Each number is 128 + 24 x the weight over its row's rms, rounded and kept within 0 to 255. Layers, rows and columns count from 0. Numbers have three digits each. The size before them is the row's rms in percent of the matrix's.

# layer 3 MLP down (transposed), 256x96, rms 0.111, rows 22-70, columns 0-95
091:086121086142120149154123097112162118105114125160116115066155121116133139155127101125131136113165135150107141111069179141150133096102104119102092102131115154164091135167099121153131139102090132133116128169137148121155165133131103121146143150102121092100160133147136117118158133181104148127
092:142121166142126134137163156133126106140095111093139124147133109122131088131152105138131127151086070152082104128119096107129081189148151148120140120155119091095100144167142142168111103134108166112164079126142155147098146151131122100150125141163124123125117147111128141121098131124162127076
096:134132133118159124124115149079143142144101134114178137140094140156127155128133119144173092150154130127169127119125134160060107127149073111117108114113126115125140184151148165125112158164118120116122175119113154129129103161161113108163143107133092156122154126153089098116166141142137092115
102:143144116128162104123114074127148106170103166169089160076152135147158101114095181112094137123145148109113094108134150162159110119050149140127124092123136127169124109143121154110131142152122138135135140103127122118142124103124129151092172133129125124089140137139110091125118095093136143123
090:182129116145146102103138157142091146090103139124113107162121125115145134160068158119114072108139149117144160145123118094132136076176112178128120135140109123135108136155150116133153126103146151102137143137102134125106136134097161136171111103083114063176129130133119125126118160138135116125
102:123170109162137123142183099092135120146121158139156146119135138119108109137085161152138126144139118098132103128149138111105168105130116103153159084148188115098097147110147136086124132107123100101115173134147150149148063129123159141143127132130130127154148152090119123111132088104179121143
097:097115139133121097149101110159132142096101134132132110121153117160156113114132127146103149067119101143129101110175147153131106138185134104114144164121111099157098138160113097123129087140204112124133089117141105089131084167126118127134134122148166159114128136111119091122144161163120134142
091:109084110113150143157153127145127179127166125121117100116118158097106149157140097118116127119071106153146116066136144118132167139128144105151101100129119104126122109090087150132104142101163131111172106110098134112102131126127106132111127165159120146103124094143185117155094124078126112105
096:090138107113133153120097129107118128110132163150151097111136120175149155154125099148149111116134132156150095141137116131113145131129137119178137137130148154167084127139161169108060140136123108088190147098128148167136106163141136123114147181151141098099104133088101102161133131129115120122
105:105161151131114163146150150141103118167131140158120122118091116120162124119124138159127147133149129130153091085170142128155135125113156131135144130105121155150153144065137117147152081148120120092049106160093142157134113134105138114100153106134116136172097167103150125117153130130162109095
095:106145128101143152093119122146174156123158134113117153133109159139090126122137111155122109130107106126124128092149093062131118126130130120126156136124120189106168123115098168131113165116122116112129145147155184120122093138128098138166179096137169106118107096128150104113151160124179116102
114:103116115104178117157129103125141115115134140130143143140152119127148085131148127125171090123150151155146125118123131174128104116133162120114121118079144161138121123125178087148166100097113095152114140099114126097130137116090144146122119086150106166099139138168099133071105162157139139182
116:126164107118163118115116156134109149141153165153150146140149076124143142127114129145090143072156129110125131136145086121101120136131116183131118194117104118153148131127113086144109122116154159119127115152127102112135115147153138121113097134192166169126120103124108148096201131126121132131
090:137127117118171152160084172128139164195174142099119119102134154123109118141106134133140118127107122110143135117126149152119161101099118130106129165146083140120088119138140120128084100068115131108142110162178124110164163108122142134115106148123151137119079112125127106113082166123139157135
093:108116118123128083113062151091129145139112099124122091133110143143207104103105139091148126130118147070119063092160110142120128143153084146136099120134112114136124105139138140125127166106092153107137096148122141132121111178123137139103149120115127153105125143148127105104085139131110137145
115:156132122150116065107144111154120104158127123109129123146159084134111070097111146111111131168116135152150092110153145111132147114107118124150132097115141127162131123179125141149136122106165135159159131130139156091159163128158176112114085157121147081153131139128143087136123108144082134165
101:108106126134156153132081173101117133156152143180147093124137122122129146169101117135139118102092132124108141129156109139077118115113144126149138125110123105126148141120123157121094106123149123115140122138125155116090145075120115147105133096155162196126112113171147144100141095085103139062
098:150088110121101139104186101092135115087156138161100142081113103131146130119162131131116136148129112149090114091121085130111151063122107116153114109112122134148118122100138185171118142116148098108116156098157116104104110137116168147141100155160114109087152112113120145095107134135132138124
103:081123189094145145115122117092116138128143159146104097120133118115111121138113073116134097103101121122095104140130108135119157117129133150136091135150169114158126164090124133131137120144124109165105156134174086146169137161175165122151130151155144160095106156104122156109089129153128159114
106:049087119132143137153098114151157117156167121100093145096080163112144095096139137147142142181157151123122118170149136142154175116072116133136150136113145126156132116120161147144079114126133131125129124177154123139130118146132145102113100137151135127168130118101132109155108132113105117106
101:165144104128135096101172161119156184152133118111092132120109119140137135139130132121136143092154132151149158158137116116116094114134118101121195123073177159135148128146107140135135085126105154123124081124119163138117161083136109121126129095118139132148099169124146152102151181124159127134
093:181175128153110121144143125109104130139083120137085139140141138083128096131187091123111168119149143132148164110112140125088157111082153178117085092124137105122139121112170124111149171159132138141122167139137108107078109144146132131140145140128092118149162142138134102132096134130130118147
093:133154142138127141176154150137109085144120124123109153124087152089086163120147149152142139109151155120158102194131124113132158143099092120088105141158126122155165122160147112144176141123154094096128159139096131115161147132163123143138136146107094080108153146150111136132092124142100148118
101:142142104145153100090085120159102161135126100111163138129151183105155127154163158185122132118108114157114156138123178128094174170148110144105145148106124129127151147150128112111109108153122131092089144149121108129135135163127106096102153123176141156113130132133146128114145089141128159170
097:119096146107070096093113136118140142129118126120110105153150149168174131108146144092147152149124095106151098147109097131090193106121160123148077135092143109101118114121121104171104167153131139156140099128103160111136115106099152132119148113162132146152136155127135087128081119133114135145
084:119148101138132144169139157142143098155159164187088123154139156151127125128138114118114125083141156117153104084109123099114133120175116179170133111078148136158134143114143161102129095160098099088121114136108106132101131153157136116127126133086108108161131104127145138149121146174123141155
085:105092144113097131115110115116119100173170177122134126151094119103109126094102142125110133104141129139123133112145118162136155101135090084146119136124147109124095162175153128107144118132131135152124159112122154140144118166132178148112129114141134118145215129157144119101120151124152072170
097:140136151149080129127108118141159143152123110105131097119093143162175108144139147103167119121120123102132134191122141126133118119128126122121088106124116121162109114095175133167126179137129167115136137169127111201112125143135136170133141176142155108154090087115099133145120156157122126136
084:145163115159084117152108114077124120116194112130127107130105094140141139110093153149074122160110109138097107140097157109130098125125110165139109125115115100171124140108169162124082134129154132157096121113137147155112097121106094107114134136118088141123166131129144133135157105086117167098
119:153160115086123112135129147159160132098140108074174181089163162138163144096108103161112093106118119116122132155110131168138155153097135100150119123117125121127146161099091135108181121142119127110148143113117113163076130170110132101104084128140112126123137132116146120143159138096119104128
089:117163138147159101138094152065157116126103129122099134145153112098103118150122103114149124132122120147107112118132116106164136123141128117107154119128132084139137133125154179139099113120144203115152174114109112124108153101114091128103143150145184107138095139137156118116059145166116122135
116:181154110132140133160100139139145155113103124102107119096153133118133122130068119126121156130107097113162142118127156091122112079111143173128100110114171145179114138140182164088099134157123139130117136176089121088112113143113124126148090132104109121126165108080120114148137104116133119133
098:133127131104126119114125121137082162089125149127136142129107171106130153131135116119153119122106184153104123153127116160158125178101134140123153097117103140095123207157138135075139093100106113138154161166153107150142129170136165140161136113160125094125077129139107126111146121151114145127
099:113116103171106111116110185139112159105089097143096095145146132128168138181173134134112154087120148127121114109090108128116127091111100137143131151100167130153123146149143175129178152159115119114112121129101141133119125138130092149134121114115078121166123181146126080123128120137130156144
095:125159105108113146122130162115141129106114145185145150146154118173145118125120145156130089136167116146119137135100130119152145120101110104149124094081132151156122163119116139128110138139119141140140116179122138136153166165126133078145127119148104135166155152118107146207153180118140127181
096:143144133133146166102123152135118120114145134113119128116156124088107119117113149112104130154156161127133114095119138153139135148161126113159126142097104105192110146106084124152120114118104115091151140117116104148144098137108141112148096126087115157104130085156146194165078138156084105180
120:116132128145131097105101143130131131140119117116181161126127150106116176140130105104111104154128142098127097134111107152090128140131148098116088138141144123145111067132104124135124086145167153106147083109152140149136152183151154092163173133136154136130103086129140143133186095087137142148
101:143109135110132099087164099147143127137142107090129120110134136134094135104108163151165169148175132136116135147098153125160093146171134093150155105125140139117108121147099135144129122129112135126128133163106159101154174184124122156135093078150127123130111121109129142131197121094091112167
106:138119103137124136156144104081148105175129136141095168150107097129148094113082134164139126142149117076148092116129138153117157122119094144173119150160121119109158116122125101132132144126159064117157130139138089128106111115121107122115099102099102150132106164097151126146192168129121113131
103:069151152098145168107182104119108127125165141104134130136128165115089101112136146090121141101112145150131119097140116070086111155125145104110127158138170122085139145127104135135157126114130093109193131145127136160135139140134137130131106085136131132152091141143157136089078119128142125147
093:104128123128137154150128127153138128104168096122126153124131118093136155149148100136079077095126137100136128114158145129146135140139118158120148069187090156119103123107099159092132090121162108103118153082116105138102085130127129179121178129121111098141123100119153121160132155154134119155
088:140142137119125096134087162102108150149074141140132136134153153139095155143109122165148110145084158073082166137132117105134128091107109124106118107150170151132122156139109110180102160121108113112120121129095103115142117099119160167123121108061122126173127109131112110114147104120134108099
089:067116163063126140091121126173097135115145172119147160127116137139133099118148127136133118152114143165110157136109174158114144144171084105110131117152118147153129126159073090114134138127125092093138167138107139154116140133130148105143153104161120136146107099107134146137121127096098086112
101:116120100124134138141120128117162147144146121141109078100116101126120103152126122089088133113140146115148140153153131114072157135099094108142114113152147163144145133082103133119153137092150078130139122145184123092137096130136101085153146124148129093116110168140135147152118116163093115197
098:153134081109062089115098117090165101109117131109109133116127158112127113124132162163155130143146135111123123091109080143112138137110119097102106081116131111130149140138124126121100146151169123101077160125157163084110111143111143117117150100125079133148107156122134164088155155101146126121
094:172092135127141085151117142109130131116141116164133162125117100147157157130116105113174106167122135099152092108137091139145153141178156127140135101139162138141154104117147147081141120114086110109116121183126115147112116106145082139117124109075080104127144111097159136141153158159129137148
085:130090175119107172123098135100107123087129106160139128130138111112101122163100162138118114115158109168144139107134106146099121118152132135126077130106151097144176117149109140120128150135074113172124170106129111135137152138138171142117119153127186141095110107097090140141121182123143117152
092:159152105153086134143117160118112126120099161113114112142130159144158097100114173118144175097142145142163146140161109158152099091124143087123112118143122101144106145190141149116114121120149134137092085143148151113134117097120156114151163148104081135132136126089102156163107135116118141078
092:089132174105139141171108159124104167126119160105091158129148131145137137136123101150085120121079140075118137161133140131136122161109126142147087164129098123097128127138126133139139176144111119126178146153138134134134180149111118147103152141146153113144126168086152142185110101148111128158
# layer 3 MLP gate, 256x96, rms 0.176, rows 23-70, columns 0-95
088:125107128158125172153115125117163159128141142121105164094164144130154137132199104115102142119123099122162129111132134085120135103117132099137117163133091136131156137114128129131143109121075125112118132183097109109150191093093102115085133098169134121110164094151129120136148148094120137147
096:153115175164129138171175123132143132127095185112109094118123099140137166121124142083095132091166116119129151134111108110137069141157134128150101143181154129145140096104159149127155124048107128099143127125119140128121131081131141127149107128107109103135122085125136117125124117100114137128
102:157102176155125130135122101130116078131142110087111118125141131150082119163141125109101166158097144086140140172150112137120125139157108122129134129156135130107135089130146142057141118139133202100167127101166119111087125126163150130110148148153137137106096135118147118141135112101102106151
090:158128178115122074090081145136115108128118104167173086168169150113118136131132110164147145144113125116129211137135106154130140138104128092143131143094117170130134144140166109139094146139132158124095125145116086118124147103106105095109124115150140113109129161154126105138137152101113122115
085:124163134150101119100130156075100093131142152108117092132137152096120099178119123112124162129162128116142134177143147099154193132154172161152103075142149112137089123125146100135121155090109129156112147112106130100114093123128112121131128092157095129137141127093125153167138114113149127152
100:128140100106161111137156097086108111162111134146106076172119107107089154138127124130120139099075112125111149081126157102116108137141109098106128124097128143090131078099136110139168078126133085132107141129102136157087128132145143106133160133149177149132147141152142163102139171127136128126
106:156121170089128111139125111123111118089081103156115131133135144094142145134190134150102122146162148156160157125153162145181146141124148131107150124128128162117119116102108121136147115095163136134146146175131131112115131123178180108121139101098169174137120140118145121098108115170097121159
099:128104146113119125175146136131102149091133096125121143153118095081143154129135080143114123119118099082129086162110121181132079171106158139115105110153128158117150114121134129133144154142138108106162141167092128178125101115147155101126103138103115112124181133152153151107131148121142134177
105:110106142126115156158138104114132090093158155115062121117147112141107131133124162118081138154114122135118115129145146119117165131148171153140098053164148111153140137125140085094181093131113120152123133166077117095145136102138105154148140131145150169126147137098136103107114130133113113121
108:106137118082121176159150103089109136127107128136153141125116151085145140129082098107155140160092130154097103095143128112122108144087157135116148136154131127158131137134128121127176106159140127116113125112077072127101158163140140142170176109097124140128148149098158122120167100148130131094
096:131124168130154134110105151128151092110129074120115143126087126144098156140157085126150131118114098107123093163127141150115114105106119114131107092122114096133113123186126167109145135145108147066152144120127141153105131120137138141171117162157112131103162168150129155137080110130183094102
107:120107119140126126142167098140134116116159127133157152119164165137119124123152093109112111146127131125173162153135114125183132082129095138090148113171099118123095125170132114123110142099094129124086164133162181153129125139130163165119184146131092108087151113107157085134139140139115118122
102:156138114151124112150101158108141121113127135122147156146161119136161102079095142145117158100138137167154131145152141133107113119108116134103132114114136127098169090103159145084127186167122150149133145095090158139121124127112135142106143069104119159189101099136136137167155113140146159158
100:136083130139143112165127159115168149119120164125139126077159127139108108131138118097095147153142131142114144123077148123122151127118143115119131165131126147166071120123096112195123126152136126167061121194123123123116157139149154131102096116123147126148161117098114156109098148133135121106
113:112104129152123139143095095116070144064095107114118137115120134129140161114145097093115145135098185139130129103131125124135145125132134101131148123126097140080128109112145169104097110147145130117120121141095148129154097103124158135104200147122115116135128108112138050136111108094095138146
097:143175124153119098165115082132127112148160122149119103128090087109130121121124101160115127109122141121158123105114162143128155128174131162157123107129165114134130153104143098186157123093122142134151116152086094117102104129149162136122139140080116124096105128119161147126213143117126127129
100:107131130142096150064173098137141138098141113134113116138128142144119128189145123145147144113105116126089125140111187151155092106150128139099130117144122135108133136116096155156148118187108164107174136148140105087166112180146136122126153148173135121136163102148137113109120116162141120142
117:114156151166141138093124141114100151136098131115149138113110097095101115128131142125116166132109150166157124099109143116119176122112130118135150138108100129100070104133108116110141103096156130125128111095147167116139130165115102168069136096129084098169129146124141163110117107087175149163
101:153129169126129132106127179156112119108121115173147097129110149123145141148110100124153139099136126134148112118113132101127161097087130092174075138167157135153162144158156125158146153128171140093105145128123080158135106146131123117128083103140158135137160133102096128125148100193142141120
100:127140131129146146172133096120151173111103095146141154092111143166132155141139154104143113111173117166137106144083123118088086135151130113096147118137113149129139123154083123105154125135079139105120120181123151085115114120098165150110139098137140160138119172122154146097104162170129133149
103:129134125134117105117130175076158136116133095119124140092145077072115111111124142154176132143141120118166110145147104144131118108109151065120100129116147118130139151107144138150088128140139150130145135124134127123135095121171125151115160125152130101110122138048156126129158069156165130139
093:142129133112131114105144130151121111107152122116139125137143124134160139103097080111101075151103163126084109114107146099136155101141140151105144171156133181118127114137184156082131124131154128106115139124103142082109199166077115122128127112104134126126103110140170144122150127140167107116
096:165103157170122145119106128138100112111084088113141147116154144144136150120143139120103124163148109102156103139147131126140132134120048131173113134127120155185142164111081146116097117092100118145128154140103168169117119094136100136119131124175140119131128159149157142131108107167162133120
097:076117124111152117118144089080128138116089148153162080155131152142097138114114173152168171097136142113123106116107078128117087076122111121081121137107100090145120131111134112133122108125143145152139111159169142111145144069097134144133104119155167115136121105111125124137102127129156127137
083:126147126148138127109124173160127162136125110164118099147093087118111092100122153146123120125109133118123091131183167128109131087149101105143113115150100117115088175092145115097170110154130114129122108138171145125129091153127166122128090142108128163098167090132108086132170132139118097122
085:132138088150136119131133126148095113148121124150115087109152104103111164174164153105137099130105104126062124116139137154121092189144122095124075118116109080178117111120127127118154116127140126125106111132124141125129153065143132084099135123141143125143099125149115143158113130172153155096
105:130163147078162112150105150178080127094118172075154111137151171102130120136121138128155147120163123104130120099117128120168116155100156122151139157120132133108143141156142078119101127115141140114104125132098113086161155137105102099132134132117077128121113106110144154159132112103152077145
085:122081106163145163096149149086144133101084110142093131146101076090139163132097134107174143142126139143117108139118166129142162114162136125118123116130142099149155130096159119116130148088129171140093162098136158138147113164084157113090129158132136149094101129140140150129128167140150122143
105:136166129149113124145123137183131099148136098119123193126163161092129132120110069162120149117130130140110165105098091149134131130156137120169109134150116164151074146133148132121098116146141157092095127144132158100154121130135102134155117117133141155096160132146082155172137117157128141159
088:093143128080136103109144112149139136141169122154102118155145157130136129130095122105119126085156087128168117122127127129138178138136134123094156152068069125140125135121172133105163124103167161162153114148134115102126135150087093140150149140100099158104121122153128143190135127132106131109
106:073127144135104126116121130081134135067095166117190134105128139083159150118159114144179114139116119128120085116129124139130105117123114147128082132185143135102115079135096121081134103115138158117105099124121136123117115135155139140100159113111138152145148103118104117145074106107123145118
094:112161146141129082144127145140088118123085145117112125114123185120098110130136113145083119120102095166134108168115131101106117153178164148131121108116119129157093128146142173134130133117183136109088118162170131143143128133107129136125136141123124081155126121122125126091100144149207111127
094:146134100100125095098094110135140139145135155123138168126134080107096110142159118131115132101161118141131132088146148134086080097106134163158122154153136170147145127110128126152145142135125153093098146136135127093186161126165149099167097144116126174105140133128159173172130157129105139134
090:134124123146128124131120126095071106148125148137156167146112143093109151153124104129143110117168133103108101098176101081123088140163180130126119081128134108104118123116159087092130134091148150108156112163092125085137158124142133112105121128097106133166093105114126112129108109113150164162
106:143119151158107107151159174137135138163122148114151176119163150117147088084138134171120132129182111147149142146166130108129121201131137149098144125135132152109123119146105112125144116164106149151114189144134131127131121114138110142123082105121147138117125154102132169132071132157087136143
111:147187155120126132096144098139128131094139133120113086100139192133080110112116152085137134142134161155150129185127137116095123135139172132092101124105157119109125119149133126109119132108146170136144131135158106129070075062130158121132115168155123121132135146115142140134147125132135122103
094:140152180120092135122118118125125094158120117097136167132132116105074120113113155127102126131097110089170124148098132099125086105135171124148165155116112153149084102156130134159135105128125158111142145129145080122129093105145137134139083166153117108129189131099112122089095151133107111124
113:161120167127128074110146125113138144107117162120124181074139132143123155120161132149145150122141151113102091146121116113078134078162102075114118132129141079122144138118070114135138149127141115115129167102176113150151148121128122134162120142166169104130164100137135119120142118159107143147
103:154136156134136103128060125124106092101079137197127141139132105108156170110079142104109141128139073158136128131149133137116104150117131090141135089137085124123099125119147130129088146115120112100118118160107139143137163154096122159126092102121137120119110161098097129129141096138135155166
102:124116137138121099136123104138146086164082158139119108144100155143113103125137140123150160131074103126147100101111093108143106083161106142089156138119113129124124146101129157129191141119125119122080115146158132129134172125168107114104128121119139127110144196144109140130112094145091146077
095:085138115129136139137160101131099144118149140143081152154050074114141109111131150160135157148150120084203143147128127166104139147102144139152107136135096143121128115097138111132132119121137141109095128134163134107110129157148139142117144148146112114060126107112136109164086118122128120148
103:187129116134135141112134089138124114158122123121145127101120127122103172114084168091140137127107100146119133108195123146141115159125131139096135144142146101100139103164123102113126183126158135122134122170142132156127168154170095182121091063130131147133116125151086140145135138118103120130
101:114130170110136127114159108106112134120105108170128136155157139124111148152105098138121105129103096136148146129120118136113128112148131189124122201137126124123102137157129076111127110122151087121085118123117086164155146160095110125120134120109091121143151116063111140144097138079137077112
112:144147132146144114132113064128144124092107126138134107115155106158072045184131125130128138101153120146146148142119142115124183119126129113133114107142147077152174096132155122103129128134111128097113166074138137123100103145159098135156128141127117100124120098128106142130113151091151138122
095:150105113136132148121123143115096159113137139115133137130137130160156136063131111149106096108165079145111095131150115097091120122128121116118126147103126096095146124122137132128165124153117110115139183155130127141148118154172096080092123152099183125126137132088126063110178152139103118133
094:088104104106105103158143099120150133181146110114127137161088140144128078092102126131133131134120118104134110084101169098137189119098158140108168096132118155094143112177146120145106111088159090110137110153139137124122092101121110138102147150114136134158149175110136136120121124147143101131
096:142155124138144156135105079112121088089116111115187091106117121165162127129181159130147134115173143134123100156136124139121125119130085107146081086134126149123139104129174164106148115148140138125135152151093120151131108114119138172118115130125147138147137134132167153103079177092109139108
100:088135098127135122134150136091132149133137128151120123127184112115089179111143145154143085143179126131121122074094143149099122127129127149169129124095124088131139159142111150132113131113174096097130136103100140103097121109177109123143120144159078149122125109139120095118142162110167146173
# layer 3 MLP up, 256x96, rms 0.187, rows 23-70, columns 0-95
092:160132120092125149110091124097155154166093187149129160128100107146093143143105139100114133158102138094163133162131153167144121107113142159142118113135088113134142076142151102155065104156142085154121134163109119124153113106095132130122135123124134130163130125158146100099143123127093138096
096:142101108185057099142111100153142097120087129138159137139159091138113124153100165114130172112122121105106133088089090126144134143121124121093145120129106116151166151134156136145143117116138105099111126142181130108130113144080136117141137115122110121136094114122109112085076100132140119086
103:155135131139153127147095088115117137128094098082141143161173115116138132158089135169134153125149137089140166093087086138126138126085139138183176130125113108136081121145167155152129161097123156070136154098120133141136129150141129102096135157137116135117117122165149120119107139107112133134
097:113106107099092128116125133180136116157165128097139136108106116108094090136107096124119088106109155159116135101131141136127097154113146156142084109135095150126129073130154138130108108119144117142109164118154175122106108114142093154191097170105139170101161133109125137118100112111134109095
094:176129176069113108170091138182087115130118096150080132117111118140136103143154153149132117095135154130159153131130163135155084135114090162133156158124122079125107101128136112134089137166111141101095116134144154090124112143146122128122142113116185152129103120125138132125116137120139096133
098:117128156113145121133180092148126116098126145145177131151140095138153158155083116121116126112114127147115136163128073100115115141116178149113101154129104132155102145100091116133150151116093091117114121087156126140174137093078104133128130142125117122164129121149071139156108119159107136165
097:166113154124126119130099128134057111094115100172122114102117151122177138157143141118126133117091104121096164161135119126171124081107115185132107136134144106118109138102155149170158117146160143073142114156154148130105114150166164178117133127150131123147131156118116131115118136112102147133
100:165125183132138165117146158202101139115123116106127126101086162125095113150124120107163175136156127115131138146103155145137071128142158150134156128137142140126147149141133171143118130120143138092187147175096155142144140128139105150091142140116157128159151132129152116142134144092119153144
101:101106136157148101154172132106110122097145115117128134160160128112100141145100133087127156109181140141165088137156168089081129153103156122121123056159123115176150125076138126132151119133131140126135164161135116148121136103127138129120109161132099100143128117102110153122156179117121138129
105:131117109130094132133153134144144158123146131144143091136130166156146132078152138152146089082130116141112112130135094118171126107116081080094133077100100154134143122108159170142140136151112155111146158160143165133115110137138133075150120123186143154120141141109091144113106114170102125112
105:137149091104091120103147103075147147118160142133113145160096132132120117133127158138097156102170169141122165126144120144145159136130125137122126137100149139155144126112131114102134100099110121176103094079123126079161126148138106116098125137149097156103126100159149125149083164061153131134
105:144121118179119125155130132138138120139075158132117100127107119162129139103128113134138156113125127155074086132121128119110149132126152086115126126124120106133144126095122145152139108164165161122151139125123097123100178118078134112085145134136116150143146152177099164145096168087110065090
096:110125128153159143117149138175119222188107144138133130137137122094136101160105113118122126091164111142138110122152095152096163168123138104127145139108095153115197134108139084120140128132135139130159116149127136123107128142121145134099099134139107168087128141137139121162161098122140135109
096:178161143105136172147140079125163122137146112118122154124141090149150136116137125144129140089160086116147153112110130114176179102147159091148111155134149122092089122117113155126135109137162100161142110092090149111126139097119139141122102189150103118123095103090146136119111132128128111101
121:132102156139145127143142163127123102134116142161107130123111108138106086089093154109156109119135097147121123124149124146083122172150090152121174160192142127180114113116141128107124178108136124166126144113123110114123123153127133081122111131140088164122143166141165126105148108160075148145
112:133130111095116154126147138170148159157105080105163082084138158113121129161116076113128112077121132129159158128127160103112144122122124156146143134148106137161123111156137129128143120093140106129104095100101153135135093124141142134155147127147138115151130061157129126125147087075167135165
102:131159111105136160163099121123140167149137163133146174117101106155097186114131181130112175187133134114124132149144154140165142107135136137137152098101122149120114133130133088142132116101144148091110116153119109157178148151129163162129100106143094106116136155128102126082122128159154144144
106:091070126111141125090153134103156141122134162142132128096083121171134090133124132120110137133151161182095112124159125113150088166129096127088117150117158098101142123167088164122151147140112128160131149131114095178119149144109119125166111113104157140151147160145122123139153113151145148100
109:162127161134131113104113130098132087112152128119141094148111134113155160074145136093134153147159116110147058151141120110137106103107083151172151131169167108120155143167151124138133094145163150118114105178133122126128141151139124130089110154150162114114089147135156123094119133139154142100
106:133095167134101135085104129161105142141147139096174127134106123155143108099090142207130136131121127127126149139151139086145119138107140116126150141166126114129147106107136130126124118098128134132099155107092095090117074152095180100118125120109099156108180115145138124129134094134106134075
113:115122178102147199126131155116109119130140141134129130132129174147124124127124105130137111095144183131165132125121093128175126097120142126152129148089159110121175113177135108102141137137106112186155141105108091096097113158101133087111125130129133123086185112123132114131100127130153147140
093:129132162128118094168084130186130073104118075159123171117121120105070153138151103135183131139128120138118111125118110125133095156105129097103141153150103155118122102128110132146140122080114140079126132151118083143112151126148138132158097119139142108096114122135124172125160139130112163111
095:114136119097145154124118134101132157154142159122119141132110122168097110096149150080124104113121195124128125133126147154142139139130128143118107118089114137145116088139163189144139133106136113121137075105188108106123080089112167142108102095130160125151145124158081100109136146122107148106
094:081114136150157128168155107136122114111156110064190083110096175106138140129133131164113168123115123069151140135191111162113116115165096139139139131140105137106130137155156125100120143106146121120102119137136126152149122107116123134105093113091118132153118110117132133114096142102139083130
081:141119132112087112112125172151185110119109125101123122130112091106102094098131161137126099134121141107131153131159092165121163123125104109129114127090135155097087112131108186158139149105165141138089085156145105159139150085147151130149128086121121118125145137081106118122154125116154142170
086:132127116132130089105109143159112110138130099135140072100137165151107167154140132102164118115103116152136125093155108114112097108136090110147138117116153097180103120067115151114108095147115149085101136103120183116169126105160116164090161154120114122120120117150105119129120150167143136144
096:121136123135092115133129169119132149097134114134108138103143127140122109113088150159172109121107123124160128142129131098137158149109119157176084165074125152175115158164153113135097125176148114155109128148149125148148141102162126131140133189146110118152181126091138124149105158168156117143
089:120104116120133158111156167149092153131082137118160123141168120097142134163097125129119126098115191145147137102070118131145123162133161090128162162164133165113115153102143075107132153085137134092156113129136119089101126157151116109171156135159150109120127098130120119136112132143127134147
112:142146181104162116130139148116106142123148115113123114119159140128106096118124106093096117117127126116134164157145158090145105101137096149140146116127132145151140129123175119118113144111113157133115116101068097128130163138100150112090093085147155078128172132148077139079180135150121133149
091:118136105114162104157152186138101108115126150152119147130151114122149127132130137099125066104123149131135123091113146155139113094176169136147099122113147145116196123121139129113165136139144118125161121110154165123117134119161112079146102146161167130113121137162132137084126154144139187158
125:095137114138139088116101140106139129083106112120143165149110075155146140141095104125117137151123098113107147130157125131091102135123166102120106150158128108144087122114107146146099132128146166102181099155165088122068120104102103142097155121120108149089122101152172116117098118123133122153
097:111093125133082143082147145147178119096172121123128110094125144119149130116138134133087147146143117137136112146138143145145153157125119112153144128176159151139128164141119124088126118146149150140172095100079161101131151090105115098141106119107115180057128123102107118140106112147091125130
102:146135158095195148106135125116130133106167117131170147109081151148098137098145107137134098121141123107102145176149140106142165123150114093150121171155157128161140117162135124102111131114174113132121168156159131128160142153135135087146123113118160080100118129163114152132117174117134134098
097:123111160177109138118091087149101159151078105113138124110151145131116119132109131134119128121104102136154134107120119122123156113121178153162127128120121116134105148130103159132100158173127127159121176106093123181140124121151131151101118207131141112110105161089115099093119105133147103166
097:121096126145129123147153115134102146119157140171089146134119129099143096075134114139090123089123112155122134125129138181155114124113114137122124150128126084125154120135174100139136150105105147140150121105116167090100170140132163148126137151154075110127096134094138196152114122149090159093
114:116156106130142146170100129134174111102121121126154130170104147166159100128129132086147106122105142153131167096126179152165134174125103130126116076137088116127149138083136129123095093124140137116107149141150105108087126105117137099109126118126151067114089109146124166119128126139161100152
101:133136149111133151121119132149094116132149150167088112146121120120117145132165135141121118117116145158134116107115118107118154095117097130163167133115114148118145086112135131095151130170118127075133098103188126077131089132169108164132115117158111154121155092136172158114095149165188141148
104:141146128091130099138147105133092102173180144126172109122112138117121139155120107098149132127119122123117134106095112162107151121137111106156150115104113074114104101120119107115109142135147158094141172114112130153173138123215116135139137109148176129087113130145152135116138170127172124145
107:125147108139090118138115104115117146126099159156142138094127086112113100132152156119131141139096118162129088153130159096117146117145128162139111198119130129146115156146144103128130120110168102164164066149121139111087142134119119099093137161161157146093104101104165072128121128127104122149
093:132146139116168152070120134109123140150150123158092196162122099150136137108174134082176160161125094143130174137116129130096121083143108116118124140081155100119131106085142115158125155141137167139133129179101137115105110157130145101137155108127111133132134104127135137112121130129166107111
093:115121130129124099124115092133144117135117127117143143119132128107144127142107145062114179127125080082166134147120145109146120151181154164159138147139142113159093125113136116114088146139145152091114111128129109087141141178068137153127165091176117123137162109135142158126124121118077100124
104:156137102143118129151170121068123140085120121131115123082149133115162107152135165119114147147131141114110150158134078159096169124154140122144161123124112136122155162131117104124095165142108148126147075111108112125127128122119174139082153140114172112124175148126092135116168088143118141162
103:128141119080173127131107104114090081127147130118101138151116107149113121146145116096114123094080149102148134143111135096160102085093150142120154094113167125137148113151164141106119138062107102162135119101138140103128154131127143101115086112159109147137103172132081102127145136166122120117
105:117122149136078071177121109121099088125111148138095129155088118097173099118157089099131135126125123127156157149132122126134130099114149118119119089131126095086091130147136162166125188167127168158146128123103145132139144139144118122134125098082122121144149153129099111124131099146179134136
103:105122120138115104153154153147131113140152171146128108087130111128090125136162112107174181135095150109098143122143118113102099161114125143114106120162118131149105110110144122163124133108145141163102073105136085137136155097079161087142133168158089107117126129139145137132106087128096085139
101:142126122113101109136182151151161157141132101116124105115101094094086143114143146149119111127081109079121133114096098094112127134115107141127152126096141127139159152184138121139168146127107116145106128160109143126144141132158141140170171087101116102200146143165106129121145119113095143111
096:097154098128128068104163149124152141148121147136137143135124132143133152141130138173144122124081133153139199132143132190066122140150126109140112146133144132163135118139144097080118143106146148111131122144113118143085127166097130133174122078100155145175126109121147140115146161118149132130
098:124123113101122140164168092108091138128121146131092140137109160144127168156116145115145120126177130160106109149135128117141103136114135151106142124139136132107155118147100124153098129138210133164130175089121117093122103096156144119159145157147077177127090124130133110089143128180135128125